Part of a small language model's weights.
Architecture: RMSNorm before each block, no biases in attention or MLP, untied embeddings.
Training: a variant of Muon for these matrices, 499M tokens, 7618 steps.
Each number is 128 + 32 x the weight over the matrix's rms, rounded and kept within 0 to 255. Layers, rows and columns count from 0. Numbers have three digits each.

# layer 3 attention output (transposed), 256x256, rms 0.0805, rows 135-159,167-206,224-237, columns 128-191
119098085081112161137063123144170107176163146157097152151113169143144139130160149101128140148129187133212156115125165085106108138163097155112157164106108111069089106083092063202141137077125142
131160147128108179105096120156156170126162121096134119089142149103114120147091118087163110132128126141128110119130108142126145093083105115109078122108169202115117149121209127168131149120131161
156157153122170178069113168124153152167096145062048115122145138149163069130081111193143122131157087152166125137166177146189144154121067143117161158115127166124122076135112156129160196067112134
138129106129128161118148137063056094132152151124187140093126081131166160141149164145127083122185118110092105134123105130133140155116142086096130137107129129154134118090146140131107054083131101
219149131129104147170149122202161149153098133159152140195108145167141142072135142136125065114137115169182134106105063117087190145100067156119098168163144139121102105135125165108153123108154111
142101145124047144163208112089111125142128081088095152141169099175143128104159114129143175212104167173203107126146169097130127139116063131146159078129099149116103164153084080165177156083089114
125091105118150134072120083122138081071117135143144105168124088134098118142122117119137104144103160170130178166121028121122055118137096093096191183124101137147108093141066141143115157160124150
087129161092100181116142187148159143108166142124110153102101078125136209217065094117153162130171096124168159121104079180141137158138116095140064097110185128145178113128126126137165120123104167
128155130146120130144073075133120127201111126067146168100110167130141150084094157119153116107138176099121097149105142101136089146166143123159174126164109134117143130154139114193062154136174112
140142134103131093115139107106103115126089088116119143098146111095164157160115080104106110101080167135125139122146095169091184100124124149151117104142144123136094129161137166171133126140114123
072116129079083133071155103135153134127123112151089181159150117155113135155165166135086097160078124136210137129113154194115133087147163133161155115115133092079164093126130108155096140057144105
124116149147079129154128136173156170135072080077091153139095058111082170128189116150160137162098173099161097104143176146100103087160123117142131117181103126118126123103128121096159126134139117
119139075109127124147204077071063140134123122078075110128155128120128175150093121074100086210108095135157112132089115154124123121140190134122132087141101058147143112203118042074109108122185093
121129147077183112130145130128100108104090157123149099160124083157177163185123105173193124105111096146132093172088104140143148134170213125163115117109167122154117119117122097128122091148130176
099110138129130157144143132110164144090084158105157159060139076138119157132170131118123066111079083117140182168127132122197090119124114099097130172096113159177075109098082147166071045134158161
161085148138152140180171152177126116100147128104144145106138138136115073166072138116107123110129103142132166139078099116144131140150135106140185129137140113116128151135112064146159107086193161
165135121171131123084133082142118116157065116163143132096186133115147108096122110158163091105103204154166135176146065084123179137143085182159116185105155142108148133158142147130116142107144126
150124097136128147047130137138074175123137117167185166115149100117148096110117145130094129112123098108095139125067160079109167121110130119101146142153133113063146137126112098125160108176166122
137178139088087101116148061113081091126135070078123124144102115094080183142106116135105131117086142147132169141161096111086148157190100116155176082089138116170170157144150120123181183101112086
124170168085135132174131111121136170095142126144153112151168121121161106129127131142107117090127136134123117103148101148107088131147106111111136141133097127094152101098112177143091145098162124
118153116083115139137138171099100110139095096071127116085133109128179142167175111126143181119163096120165039132116153130134149137143152138137090143126120113081116116156169069163124118116175112
077117151091118139112151140185121109147161142160125120124175140162158167110160172132115153093165120189169181117114144139135164150157125100113066159162147118128156131091123145154078152121102180
159104079129149127134086152167137151146121101068117131132122096040088122105109143120132151095163120145138123155104142112113084085101123135162086133127123138101108135106110103126137117120122146
109150122133144140172150101148110106135096116135073120153136097123122106148113142136108123143045131143135111154126201151149145156105167137115136156166121154089160099144113110156116117082086125
128160160118123072122097115173106160130128093106134120125122145128176158164060115123098094133193094140160133152127166057157167128130168162081109161119096133138133090149171190098098121168080163
129163111107094127158127142089129124144146107130153090134082102125150113110137117137121196107123090140093141142110137146148187107123159160190128135149079106151111125105113112109157103045106112
070138086102171148096162107145137181109129133105075155087140082150081138104129107160109149128070155165112065106180078080148089144183188090137094153095178176168124119143179184125118068106088182
132082094173178185119104142163157112084156118141095135174106109093088130072132142152105174174124155054103150127129099106104164145132083160181137148092095147118168104089093096116121077159171130
128088075111177083198151145087095117123097111122161158134161069153101102133128145127080135152139142119083154160157125140134146129147189092207143186128150088129127180125146110128094045124087091
096162163059153096148110142107124082121132108168120162121197167198116127150145103171150130106118156131090137128116093105147198118120124124110113108152177133096112169111174136143127119144121179
150144166116107083147114118120153103150092141125076134138144148133101128107082169128117124077129059154176107111119124109088108132163145138125094141120138162139132092107144148202114131092125153
146091108176150091134129132132150118152146154105148079122092118168066133096089123094092123152092108109083082071077132151094155064073105066104148089123110127117094109109132141061092129085168151
128126108204113163117136213089129095171100149154121121093140151131091141103123100068132074142116132097100112085144111129168066138141113142175121135070070141132101153128128091133124101093133164
178148098141163145104110085155163051136143160138133111129108162102125140117103129127121122068194124148059128162153116156102150119120104127073116105186153168135140132141145123161109134116081075
106169124108095113136180170125074102163114202131131218186084098129121168136169143102135119154078122116131183072073155141125110131175131104122162147102108165059188157168131113121145145135155107
195121186108085083081136160094069069125108104142177086160103171149138091129112146137198114135133164119076133102112065103126179148111144135142136110163149114155134170159201125120135137096083111
159133110133184121101087119122103160153149127121145143140181165135126101144146144131127111100103143156159120155108161132105145135111099155145144180073185136125148127181117172151131147175096145
180181157143122079123109134092171136191078133118073124057181202165143162132109103131135123125176133148074169132082174148104131126088163144097143134171119100136142140143125126087137122168111092
144181141171120122110131143165155108135170141111088117163102129119155132144151154099141161110137130116152138131099131127126089128147074129069140115126139091102172155123109064146128106145115141
215152098219081171144123155098132135051111076100142093120130149135024195101143157172144083095118128149158113190110147124182077194140191136144150115087130101154160117116154136115127151134166107
131094143123211131119158099124117147100072125105178078156166060132079193121160117113122185139132088148079137102111096137162124172108130110138211132163136093130152147089124118176190141079132122
074098136152134125137106158142143140097058154119175157115126086122103148154159128092189096126159169123158013116143177092101110123130069214157094152124102123156139127144129095192094167136170108
116135118111080147084133114118145056129130112161102142078106085102173138150153171132132117122137135169146149125150175084151126132166146123124117170183123121167127098114156084161108076132117088
117129139083147119073127117141156080096174124137095126109086162123136130164141129158107102151105062175132080173127143178206123107148197143155160132163128118156153081088136123177144125110117144
202123098133103106123136088118161113112230074137140189110101173104119173152149085089121114100164175097139209187105106120129099130147103107151079140163158150135090147161127153073136137162115110
097151110164131135122146153093168139087159084163162105140107126081069123103084175049109140178149079072101143112159158146148141157079036164122181088141138073093136118132083198185072099034083194
075134060134080151216090131093196154144155132120118124164127147154055176146072154142135154127168148109101179122186142152090104163147068114135170134141105149123184086084105158183077078083133154
129145158202179126164122182143165120117096141133163138101153130116108128137144058083076113121110164132103162101162118196136134108148119108127123137161131137184150151134113140140139132162141131
133143125130134156151105138138128152092082096089067158118100137131100168154171099103119153122066119137125122158086180134093093058133097137113148114150128099151139138118109137121164098113121066
092081119088112095155119163165135132175070114130108096160138170111073143131138070087120138132126089160106164149148132116156173166140153137149068138107094113138141124140101141148122063140148139
107125140141163126156099143124110157107147116097175163086097138138128108124089149106131165138135107140139124140125098149126146099153103149144144136078157160151100174162125110157173120129129117
140143149112081121129149129139159065129111149164130114152115148144163141152127168056140115091122075130176167132108165135144111163128130098184129090108145140122157077132092155126145142116121131
185163153128144143144107144145142168108130120146147129116116091062074053135127140114102132090120102112111113161121042127120129147135144174109112141129124130122172078156145101120129103110134098
193124170137136114114117135110151087112103129140155086187162145145135165134094113125139153125090145138121155141085110131138096135123119135159121141142159104127132113137117142165146101094111095
168129123089121143121149131104094170082125137142113161126077082146091089114106138117077120070134093147108153133113143122097167112130173162149142124117150104089126133129154150088087142131111084
164128145128111157133126119103135121150146118122137076147124178115149152102119092107181139123107132127151116104112149104128117152140140123149152155110095132132167143151122116131173119149111194
153151117067113103129124143092180114103134159109120190136117149070097103170132100123099128126158165107094104168134144148119162142162151105166162137154133122092153182172081123087150096117125094
084151105085169132096127117118135112103133120064141088100136133146129156101140090129125148079159115111134085129149129170150131131078099138058106163114167116116110093132087066153115112091145117
154146137110157163135135122105152145125112104167138138120117124139082148105143145117084113114122173107138159111110059081102104094119152136159112114114105113126130115119108138158128115136123145
121099115156160142161134147121096122132138140125103130136116134122157110109147141131094135160074154144137117100112103095153124211117123119109146100126135103171101092131159109112172128112108123
095099105128142114162092158138190129099127128099134127098127131144098141123224101122096165152071105156127157131100130125123125145120174127128161118113107137167147114168065125101144144122068087
123143130091127099126163165102149091129164158136151165132168124151175094148128128163101169154088142162143164146127151088134146114108099132181106140124110164131129130122078140139109100104115126
159177101174134134089097135125104137126173136084197108108140129156104114135117105160132187138094130127135120149140126155112125131106098145096104112128123085139109146116137121108155135079117136
146071128149125150113159148166092100143108067092108163120136130108168168092128150109131190138096137070111128173146151150124183147167115122050162121116106140108091115103135141133078101161074145
167142134120087133082103121155140132119054163121168143138161124070115123102193123122103120141107130123077127121153164175197144120139125122115126147117114115092154123157147145138108128091149152
092112166129093164025099176165146104155148157079092140074143184101033163078076154006097115173142129062185127131157131175135157172160107158052149126025070153150138049104140159176125086184206086
155130080195111143127062191115157072075209138094121120106186162214170178130126207122144209117203087085109128198085164157096178109085165090098118131000142132114135093179078146176103179117179085
161204108075089087140151152076111135094145102080142139152085128058070042093118171138101120075107161101110080146183148070163147165120102170130163116117149082119183142092122069073129127118173230
186119113150100109134162084095137080137179083140118094148147059158174129089148150098208149162097153229085183094137104107150121098129169078095104177146149073111087074141194095196168097060165103
115123094101069194055204217164084114114145199159101073137152088186190081161203093205091079146120113165163147097012136061109159125127164176092167118027206121102246024130157066122152123171073122
178091163054071073157107136228072159086130105078176086111091192120194181148179130045105163138135089196135120123197139117052179175189059141109133228055080166133167143150073154093138166147125188
230159117126124139135095130164106135075092129133180126105076096137180128149113089162092097115060108130108161123108081080096124178251118116182169218119099172209116227168161133148090064096129167
146123143089147142162142111091138169062222210128071110072042083180074161155120140070065099100158095124088046071056135017075059114105119144099104219051112167095161105099099133126055088177224100
255075123145147082151098125151105147098147134166132126129070139130167183063133116123148167140071129147055114175090095141073078098088134177128143129082143127124142047068139098212101136182119099
127161073111143116114220137077142117134185124093122116140097138068080135116159182121121121080150146121134111177169106086160040208206163124141144140164198032100178040131154124167059122198249150
080079165114122151120094165202161188131085072158146132147091178064123121154185114122130097113095183178172164148114179173102206041086149135113085148086080092103186147178161159108128230155045079
207134171140079124169164117121127087084191132179135105140212131155065087177093051095136181137096135159080115166134153052228139073129079157177157116134083036151161206086158117142133111080105150
183198086106120114154138172107098128201105147156166120136214121139125229177101164116090150172062218185028157071133109075050138136102213092118094103157167153094192121128170038183201158097086130
076118143092131161095159083081102165187110043096116091199142107072125107112114143031195193110115094075143116048185088093092135150097193102166118152091185081184154107162139102164118071182077204
# layer 3 attention value, 128x256, rms 0.118, rows 72-110, columns 128-191
121146133171134160085112120092124136146119084121148146174119073119148106149166112093140095174158106172094154136145117135158116047147146090061079143115135158110039124104170142111151147185101182
176189149125164113077132135171109170101107118077117131090066164132157093121135138135126138123121111158162133097056143125183147145112083124138165154156112102144085084164146098161171174141124142
110145179095133129146176154150068116084126125041098159127112124131127116144180112128135056128116112154125096104096149120071110113130118171159153169138115190091097122105169159116111064159079135
148145134111122106131094168131174142125094185167130170092097173098101101133121175111162074160146118110140147122121113131072094150117145136127065126090118187130110154102146105154075100086095187
081067150101126131133184130142139151133143150116119085120197130123129146118142082176116169155114105086172111147157098067129128159144160122155077140115097090142136106083081040095144094124135119
121154097120097087108118124101161163133136160141074095132162160179121103197114139158118090166043112121111117127113102136100173116139124137089122130121131128140163073136110139125122140144184177
173166152067117122122120132134189111082141145092166136125099109109084188153116071131105114070094146132145119149105143127104192106138139117148099159076136100153107155138111121172124135118112117
086140129176130221161138169131169156127141126126075162179171127129123126134132151161116105160119117137106108153056101152103123085129116109122151207110103154112140157104187106136151134117125114
145101109060125125146159146134158135183114122055115153143051138082089141154139123145137072078082107103128059130094113106151087124146148111098153108139145199155105126184132162126133137139149103
064177114105144139127155144181113144139138118177129060127160110138091106156166138151119094137131144176120108118139142130082136122095158113132152135120132112149145123121121077098135130162132207
137094133134109094098127136092104103154151098087103174118143123189109115106147136152156141130138207134130095153100155116140080081099161084134119120153118150129184115130122080103137094144133076
108069156093068130156124155152165117147148105084090157143112068117127129145126148112138124186148131077201127153113145136112086132156209115148124129112147089100179155142109071172026062146119176
157059159092080060142129106137145102115120106135140130188150121145110156091148103090144161118137100119170116136088068093151167103103120092128148122074147106144145083063116099127160113079095131
146098174106087119097180135105158090140101140108108098137128067108132127125101104139105176068147068103155185168081116096125117096132075179187122141107094101111144096138156180129135081163157123
112083118155123128193150169118092123150147131048174116132133116126063118098144184101148153138187133124158145143101168105092130157083100126139222114151095113073077094128162138197094163163181202
126088123120134112096116082128134137138127114125136159072113161126196141138158124088124086126136147150154173138140126170107111151107112143153130154166152082151151114141109127072109116114124166
065083117150104084122119162136141130102150143153181165165128150084142073103123133200103104079165115146133100135131087143100100121122135116134138117143108115081094150074110104103143111121131120
110091136095087092175178156135140085145095142098084179085146096099117145185080165039107090061109123169127140168127139118133100165150104098102158178089096112188184109126109084190177153163098141
110171122098127124161126129144153068133169115102178105104143131149107143137096159142135096170098149174162174129126149147145146172152164109137132129149097098090134136104096136156139128136116144
099147160104188113048187129134133175151106168058172158118170106117145150185122085163114104135162160143112090105202120124230151134127168094117109114148092154152106119144175114139110178114123144
123132118149145139167090116177193075144169134176072123168081088116110123184163119154149125110102127146100219071131079134106125150129063084093134149167131089108136162088114111137118122118130133
115135131069098139136129178092109118169094117125134190097161120151122103118133116153131139112163134129123179174148148137151122033176131111094098095186107112148156160122153135153136085139157164
111103111130125054121130095153142105161086169132105119146098152117156145138158107166092123089146107127140133120166155173169127172075167173138185079105123102192174101101150128146105080072133111
130106161101161147101109118156117088121125098096102121154145153166157154163042064132085133085128091095095154115080121122117162101141170153086146154140137126199138118103163121143128094187087148
173125196065100123176102180183093092166175063206078122071143107098099114119081134067124144161133143179214107151110117064142116082193086131129133119134076155100143108136118192085093121115126137
186098124155074185150125117131130053089164154189189111160170145165072174141109114136057130197181166057152069125082131070058159097139121098127089142080090101101126113095060086149112093130184175
146108198074145149131113111125109159079080144140145128080087149105000165077098136167115118091179150082140121169131203105151121089142149152178161072121137170147135120164105080160150113159101201
137094111126159115158169128150152106115132152110168093107155134111150078061115181184122118122160160123141158140187166118148167063170093154136117118146136145104104168165173175091126107125148153
106141116098174147096172153177145135210138172086131048133129118116157121151133162118057156127145098221159191165093120044141168102133132115195136165101146085126158157229144087120144100196116128
149024114168129067148137116140168120169159115132117156171150129086153122083117174098117219076136129142126123097129083118093161129104061147129118106063080124129123144095088164147163108172123205
148156139148107081086202148135138120136079072192113172162116136062148154165163166116087162123197140136026121142184112134072162117158116175188131147074119185110063092059120160140166167149096101
218126162105137141087093205146101203058186177112102114151076097125106105088113125106120170124123144108049111104118118090116127084163065149122136123089164180157104139102156099131134094068136052
147123186158099118107205109149130062166122109102045134149096139094165127145091168079142152114092111098062094142081085169107114097132225122084116112113156102149137113074119109123078145116093100
115191079143089209173087114162175099114064202162021010089122199121152136197134179128176097118120131053142038118106091143133142090155131153185181145123177185172167162136112094085103137166100135
140132116167150104167174147131168157110098103155129105134101168168103164201080151077102132101090166099077163124096152129147145134136043100106163146129091081085124125161190143071101126075114158
097103133129120130099130064143132151136152123127098130123105066112064163057108136123162149114101166157116131207163065130143106151077109134174093131143043083162143208105139147202167123125052152
153158132112135085053101104129105064047088147095194132148130088126157129111174061132136063088122129174097133139125141030138171134129195123144088121124143114112137066140146097186118096187134108
117176129119107163093035119134130221075088116148138141104235120076095068123093119102169027108087097096130168070101160074179161059123134149126145111119136066117116169106084108168101094168129107
081157101110139118101119108104123066212123148136098117115148163136178159139100151092162171085147132156148154079103155139105164097138169087140115134154114114113176130127151112089170139184160113
# layer 3 attention query, 256x256, rms 0.0537, rows 192-255, columns 128-191
134084117181142126130116088150092135164122118118092096147121147079096094083085141144115162090127141130168131152097140125109147158096116205143153133109178135105127172122127195145128114067106128
112129127120072100114131126137129160128159103127130119099178170120086081117163094109115113134142127145147114129174127117148137164148152146103127155115109111083099198115189089107120148114141133
122067055165105155102132130126091116169133115100068129197132129156099072098111144093161150129142086118134123116113156111150170165099118137147088121137172144138163140063137123094114125095121110
135069091091125159096187154161120120158132136093142115077180072081137111111121109150112136097170137178093080172119112098068119115098128217135184119092167194054110161117134156140102122064096179
150138152171087154085176152110062097137149084106084132085125130113123168139065133064142109154116133134180091090105127112144155156137115224104161178104100148098130186163071171223154053119072155
196175114118067084135140162149201153162085129069124133146147127174191149120128102129105113097128104099082174097139145104128047099152153136139138144133137139140152162132120098122121166109147111
147196144197104177202195170141134120157163104130154179095173130119085145220137109114167082141067145085125135099121119080202195111165099086164123093148098164200121091170124145202138157131144167
102127121125049099156191114101195130083177129129164144111118092067083163145167124146177133118092137134086128172160174154142084149187122102084152203192078128118199121154147097137172098152134134
167094088147105119154111108087139110103114105145146092136070086114098095193143098129103057165116113108168094078087121178164131105137162074170112156171100117165124086153149089148116156090136119
117223209158188206113176139162092107135137173042149153134134117082101141112074139088110124123089146086167104199166156145153165170159108109120130093119148158085126104136128090110084119159164147
110150079110118129159088138140148092095157192091154161155115129178115125140163078124078089053154141140071148139068122209157157089146116147158158217153035163110054150102078092074114082141146103
105057146132097135149173178124095120109165168153143147100090137098112208081160184168108108089164120136034152158133199176091069128086137177111183224148111064158119155176166093106079100095141114
159137184084174059159142107156135119119110075154178175180094086158132126110052202147118125153146185128142127132116122168165046060129147118165161134130013126170167143099104169142102139149155175
116194132086116151094092108112206096130164113140037092106073153124086106157170145146122133149076132156135154158059144144143092067153160209084205112077072185085210161117109192094153151125133097
130169122092095112127051134113182088126073182153149158181132102134079143108104165105153182114117122093075249045172175100119179111126080109090117131148110131106079103128066153100122052116118141
145092089214203174145103107138107112212063086135155163132173126168101057110049129062133186077162156164211130175118143147154114076108068170119125148167172168077098190216124171193124089064102164
128077133177169160112112106186110082183122175114118134183146113127100113107134139113130155148158118151182157159082188162097180083149094179128138098131175167080163090137134188123118126066155123
108134133121169112159163155120086162135183093153127148043133128142162137141123113120138109111114090112098113125182121138099139144105184094167112132128108079142081083107117090138112102119122128
125076096069101118156151128121120148175143115130135148057088153100128149057103064124110077187127167136144136103083147174138110118128156108180096094105150124130134172139116132132170130077124140
115083121117103145132098209124128174112135163112081142110109120088130108154178158096159106130168133097117157098146126112102124152174129090177134127141135132118087130148173099133185153167116108
156155159133080128106101125123158062168123141129148126140131143067140219114158149128133163147119089087163140064149098145095135159139111129141077068150106079159118064099218109166167138158098088
077077154163039104115086144106051134118153119118093124089127154159116127133133107143134137175082096170153146110135140141128216094127142136088131230155020182153147087075127137136127079173146085
097105074114210098128105149133155159084108125144166106200152096079123206134113141137091115138182177100184133135127120103206136133182140123121164143138143134160045135173130084129227091180060122
120129097146180111127171120088152110092100112109167080162108095146165123147172101089090145157098100115143162148112101153187102094114146089161118178155142183166128127154067081154147126133070141
150151136093073134098106163129168141077160142192157119120077177115162116181130079092163133080163102076135050083208147167179179150138144043077159085120149076095063092161176113130097103086093104
153038195128078111111099180179183184172048133098076144172094224090172128165179096183108066125111088128125141107134091140134067113181071124226142084096162076132111056147201060046077064177125084
195037110168137159161153078139120113179084145036126128082195131067114080141164152160077144194186173166111071079120124114134127151157064117127032130092188125130099105110145134132079069208192116
135254163067120149129147119134119114143168134086065119065249103136070094107093103127140137158103138133157089080127108099143086119116111106235136159159100120117156118164074083146128130113135124
116125135139165102139123119106174132125109152125164125124223138012128124120119094188235161183162144125177115185203159141141050107161162074048042135182166122166122176134065093162128143128147189
160137154081106083113157172120119104063159115087068181153108151177141141109158135125165114101118129143170134149191133148098141138071149156188086080163138141178093077122162106177085104148169119
061087100067180079180129085068112147121087109199113186114131119170025143122150123110142167075131157180143154122180130102150146067147133119133063091202116123075157144060203094125100130114107119
169144163148088123150061160114143204064143106152140124086114190142104111169084103128112103116157119125074172155139123111105158102176172125121163138110127101100163128119171051164100115135130184
162108114157165164093180112133123096117114133153143168147112093110073159107088175147055148171125166179177123185104081115137142121110158174083185127127116116078123140118094169150108095069145118
148075172135120123101163157094130121126128107137101201128150149163119136188145140207099130144151134110132146202129138166145180110185153120182102063138113118114091111156132172112098142135127164
107130167101158151099165135143129081129089150067113161188214130155173117069085171117094132103107171155156139062124119057111139077126148168102140094131134175121162174163093189141148090137116136
127179109089123140111157149126079104082101164123122120140107148136101113170127178084118136192127159160105138131103123098146157140105161139110121136136162108106126147174075118156154106148117076
149131162123140079083129088118133134146103093122132150121136119131117107139066181180143172162173095149127118209127132137135113163069164186108179147104173144144161180106076162120098122134228176
134107114099169173125082098140185158115085128130121119071097098151153137146085180121133117137066058143173101112130089121150128138079083124157083102118178166076106136103200172181099103145150175
126097072098158127124119079119074180132175105119096157169188133129091143174142090122103112154152117154076137147140130123114128109096119131139171106089105098127131146135209131100138103078153108
130132114147084112101120136173117216116175055136125137158086153073168156129167115155167083182166125108106111127162157132058098141183114117082152128155160102155135138163116103094065211119136122
139140185125092102211111142094162125177108095142090138118152125126137132166148097144126104119065143115069142126132100139126149129146123128134172113142120110082105109130125080107079131149159120
118086075106150186106099128117098164129121117069172094116154075146098107085137133088101147098189184122158132165154111126096130118125159099101040156072093068117154120168188119051215092130124109
088150114040147150225134116050088124125117150163113101116098142080129105102104080125202106156181105068197133154128173150064148130120086087110095144109169100190152126122118113139111171159148121
113175168092123151070112076142161180135198109178067141164207152064179095115111091143185134168112135167092066084066142156096143118162107141153112123142112104132181082159133113157181169122117180
139147151007144130153171135118127174134172149102171182106072170120138168181146144072145105167086099168103104076153047126105117143153097184079077145037128178147112103107149185135148094158118101
118106120162125131163139098154061079120151198109148159189179098141121094116078207101095122171106115143140122124149102130135135189117107156178122043072089106142120118080147170153118074053127084
139130090141090087137175151156089161102089145135114162115120129087121167102132131130085139125157120083194147149101151147145118155112161127153175129114153142081174106127124152149132196178123220
145138136151139182092168156168106160167166147128161166141120143091110162109116117105080175138119115142143117188104132130132131067095175232052106191101124136140098113116027158095172158105092079
178106081156140186038201053214098062128084129129135158155115113153087140122074182143054181178171194255183101233118091089112135115043170211091177145081122158061166195114032178144090067046107072
107116179114118126194083155109166159116098126162179117094095118131147122195148100117173100156124081108127163072155136144138146134176100039132104144165123075138173091164136108083164163175159122
135120162063104113141152112161145141167125153138107123151102102127133130141121081100131144124148156146097130133194072188139104102083125102118099124093167080136114082198178134100142132150205067
097119158112067123183171167138127153099130125119115120054104148120117087127154107123165119172164110133136154164139167178171172142130171105138122148114128130140137154150129088178119124121151119
139165140132066142077161188200153123124145082143156131095195079106124110124135111135148124131159158168109125156073117105133159115161145132128129178112113103155148154130098125104153165104176109
090177201107159091104087168133114187123123131139135166156081139141110089136211152106170120111084159107128092089090160116191151100197127107122149076126148109117105132130177071116133198129115125
108134061178168224092137124157128113121076094091105133149125144136095102078123129126105145139183105168174082140103086198124161107123109152122100164093161102089078154089104124154091166122104103
113159159128096156166118113145193173147090106131113150092155123147173165133141130110110133124130160156080125128109143117140121119153116186086114124119148152086103113159155123070122153185089108
139159176125072053187103178080113170196161128115142067087124156104118122125184120148116130162085093058070120126117205179124127111137116055162083142091086100127120106093156038095133116085163143
161164086106134042155071148007111177089181099138151146102094117166171136134141164098162065144137138083112133109133137156191095131118124047091085138170091075127089151141165152144111161141157143
153149141100169141130203095084066138156143168149144150129073137157124065176130092106125141125114070134175112090139096129123157107076152143133150187093148097127126147184099105137159202211180103
116046163185087079078047176171180091113152127166060089140142094084172117148165084091170061134109080045054144079168128082120149202161157094097095182123092132171119107162164075114191130169170128
151146097070158163144129123157103109056155118130156145144160132095130119170143121177079162119134094107109106096066082143095058095153124125238147105133061116205142059160144072125162098159071115
169138137109072116202110060168136112083082141144143128118150183095125152189161115136154102109109164158127093164142138069141147155135163101151145174133102123093162129153074113085048156148115098
132195173135130172077084177071127125176160072111139074117116129127090130071114203100093102148085095144116101099113149130108081166095132165106155092081095151115119114196170185141127157099153082
129156149101097102149079125173185128108153076074147141073149120150099113170167109159138110135084052156132057052167115126129153098154104090122136107156077097141099096122099115067123139190102171
# layer 3 attention key, 128x256, rms 0.0504, rows 96-127, columns 128-191
128118143134121081154084137130164173126137148162197093139092134089141122138148117098132088103070154096113133130146156145171128123140085103094133147210127104119106105137152082111142140149138146
092120083148118147114177114121155138151147196127160127139131129156178126131128121140103150103130162100131125092096155092166113149054142152079137121129181197157111167110105131200111086117077133
141165112140188154074176123178121126186148157184043175175156114141110176098112209090092136140180184109132112160121169178087163122122074183104113129098124134110167145113121143155161109080105089
176097048120182134136176082157095153183192111132109136123126127072121121108141157126109107176118164145185120182129152122133099153164058162142201117119148079078184154068121180119164141124116111
131131102141138145170121142121123096156103216105108143143122092185087142074085154086106167108104115085192172153162152073113144152125142136135121160096204169138131108128133094112139090132130089
155160144198117143154075157153132150095132189135108115095083126150110145174077097077141103110173147108105102176107201160148080158153111099169069141082063140198089129178158161161126153128125157
148106141098088203124146128118090113120070127090083193169117115105111090110109168152055077069107091176147123126085140129093095143168177087179177110181128190135092135090066109144146155137146131
176112182153073158117110135127157161109149177144130097119165158114139160183124157103116118182116117091088186117148105151141140144074137014042094133032144136153112094097122118132181130146122152
150176187109082023147107142091174186066209075136148082035059200103168119170153058059255116176076117053062098156177182192223111154097152028192142116103115069165139057152255004147126157255148175
098116130079080083083115126042187163152166139129162052111156138100203109076155092073198122125063147116074115062117151125157159135130127042144114188079100085118153020150142157116093128152199180
145156119175134151108179126153047093128101160123092125137138131108111206109115146122127077137077130140126098106129127175137111126114103148136117151112195147158111122099205149106066089094115132
150145100152104111127143146052118163158111130113134155130076090085130148169144132151139168163117169092121104163165109161093192111124141161168117070135096156123118155103086145068063120167141129
113175124183102158117112122095090112118109149127066168183144158120151170067112143188129136124106068143143173172030159131125148183112131114122112118157094109138121133133092124112129080107153113
148108141108077115179136160151158148110124167111155089120112163114147070158137025119183095141074133110082112214123152168132165147127114096151119148098141098182146140126188114070147091128134210
075179098090102100158115122128072150081151095150123085134071123083149131131156131180096155135133149139146155110135045134088161133175138119149123166122130117123120102119095103120081090085138135
069172152099144098081072166046221190107163099130164111082109132121184114133204082100198154119120098094090091118145102192124065109135086062153092160171079158179097073135122047126114153176195098
147180096166174214105212095136118076114107157115080143161193068155110143091107180122048107141175160192179115138080056054083137106115149195134177066109139184074200165114105184195119108044112143
084104140113153097150053109195095155115191110075185119065077158130178125126145062131106154115130069094104092127143119162121144167157099088205127179183127136106123062169198097135145133138119144
100145141101164138125130119098159125088125133083130082148099110029122077167129154139120093112124125108130101129105157119101138175160112064116154099122157098104125156095165123084161157154101115
139139151094162073129184199113130058073149146145138115131159156174128157105174094105176144159119097134088145170185192141103130129091100182102159076146050127156097118175112072093130074134093186
106126142095095136094107136055218207164178068119132112154123218131117167148163130137132071129098132044099109141137135121119211125150164105084149088135156120197168149121109103163176138184130152
172107144148166102088067132097153106130107161125111132016104143157144136184117130204127085198123090078115135118106144109087110155069167087184122090118064088199113110112152080085178119121141162
161111132190187145170099113113097074148101157145175111106122135128142081128129187104113094123172211099059215115098110095172119147148131097128093133088086133138105149158183105148087141138132082
176078083101097141100174127201144082154083128116122110132151133184090136107105148153123168123158135174209127096093131074125122169071193168173169210124139179123126172093029149154149135032137173
094132041119185151126141126098182071151126178147091187205168064196109098084087218111030147091139157154178105117140093107096100179120084215139063159114150155171164196135077142190127091066144062
151167067123172193142157066111144136151108151160095120093179089080142082116090115132104130097174143144061092172076105111141110104102143218112207112075176201094144147094155119135115210131078135
108144119170152142118141129151072098079118173074102122128182080134123097088127083078127133079131178119121156194120093086113119126109118177091065104147154114124178120110079165155096117099048102
129121095142166157121224122102076128186075128078128108165189131134089125102204176076085138153222227208185128126074077082125109084107150134127156122127147157052245135133043228141110048106148137
123146132131147130142135159195109117170094150133144115097112102129138123165140160124138064112154093106122122117161147116113153124165153075114148093185106156151087151098134147184078169113135136
078128066094160121146162180141124114129085151174122114079131046143102101159120126138126136126139117155147110112095049156141126141204153111069151161117085116175145175092101129054206124125072135
129156110191061156131197195173106096176153098136108110107081111123162094132155166149164101142126137119071142112092085055174104142105124179069145103141188097169181135121122087149151096150116110
121249141155157215100198104147134077158171136127082137195124088142123130145109123143140145103205158131212160140117145114052166051140096161152141097112116172098158177109050173172079132118146068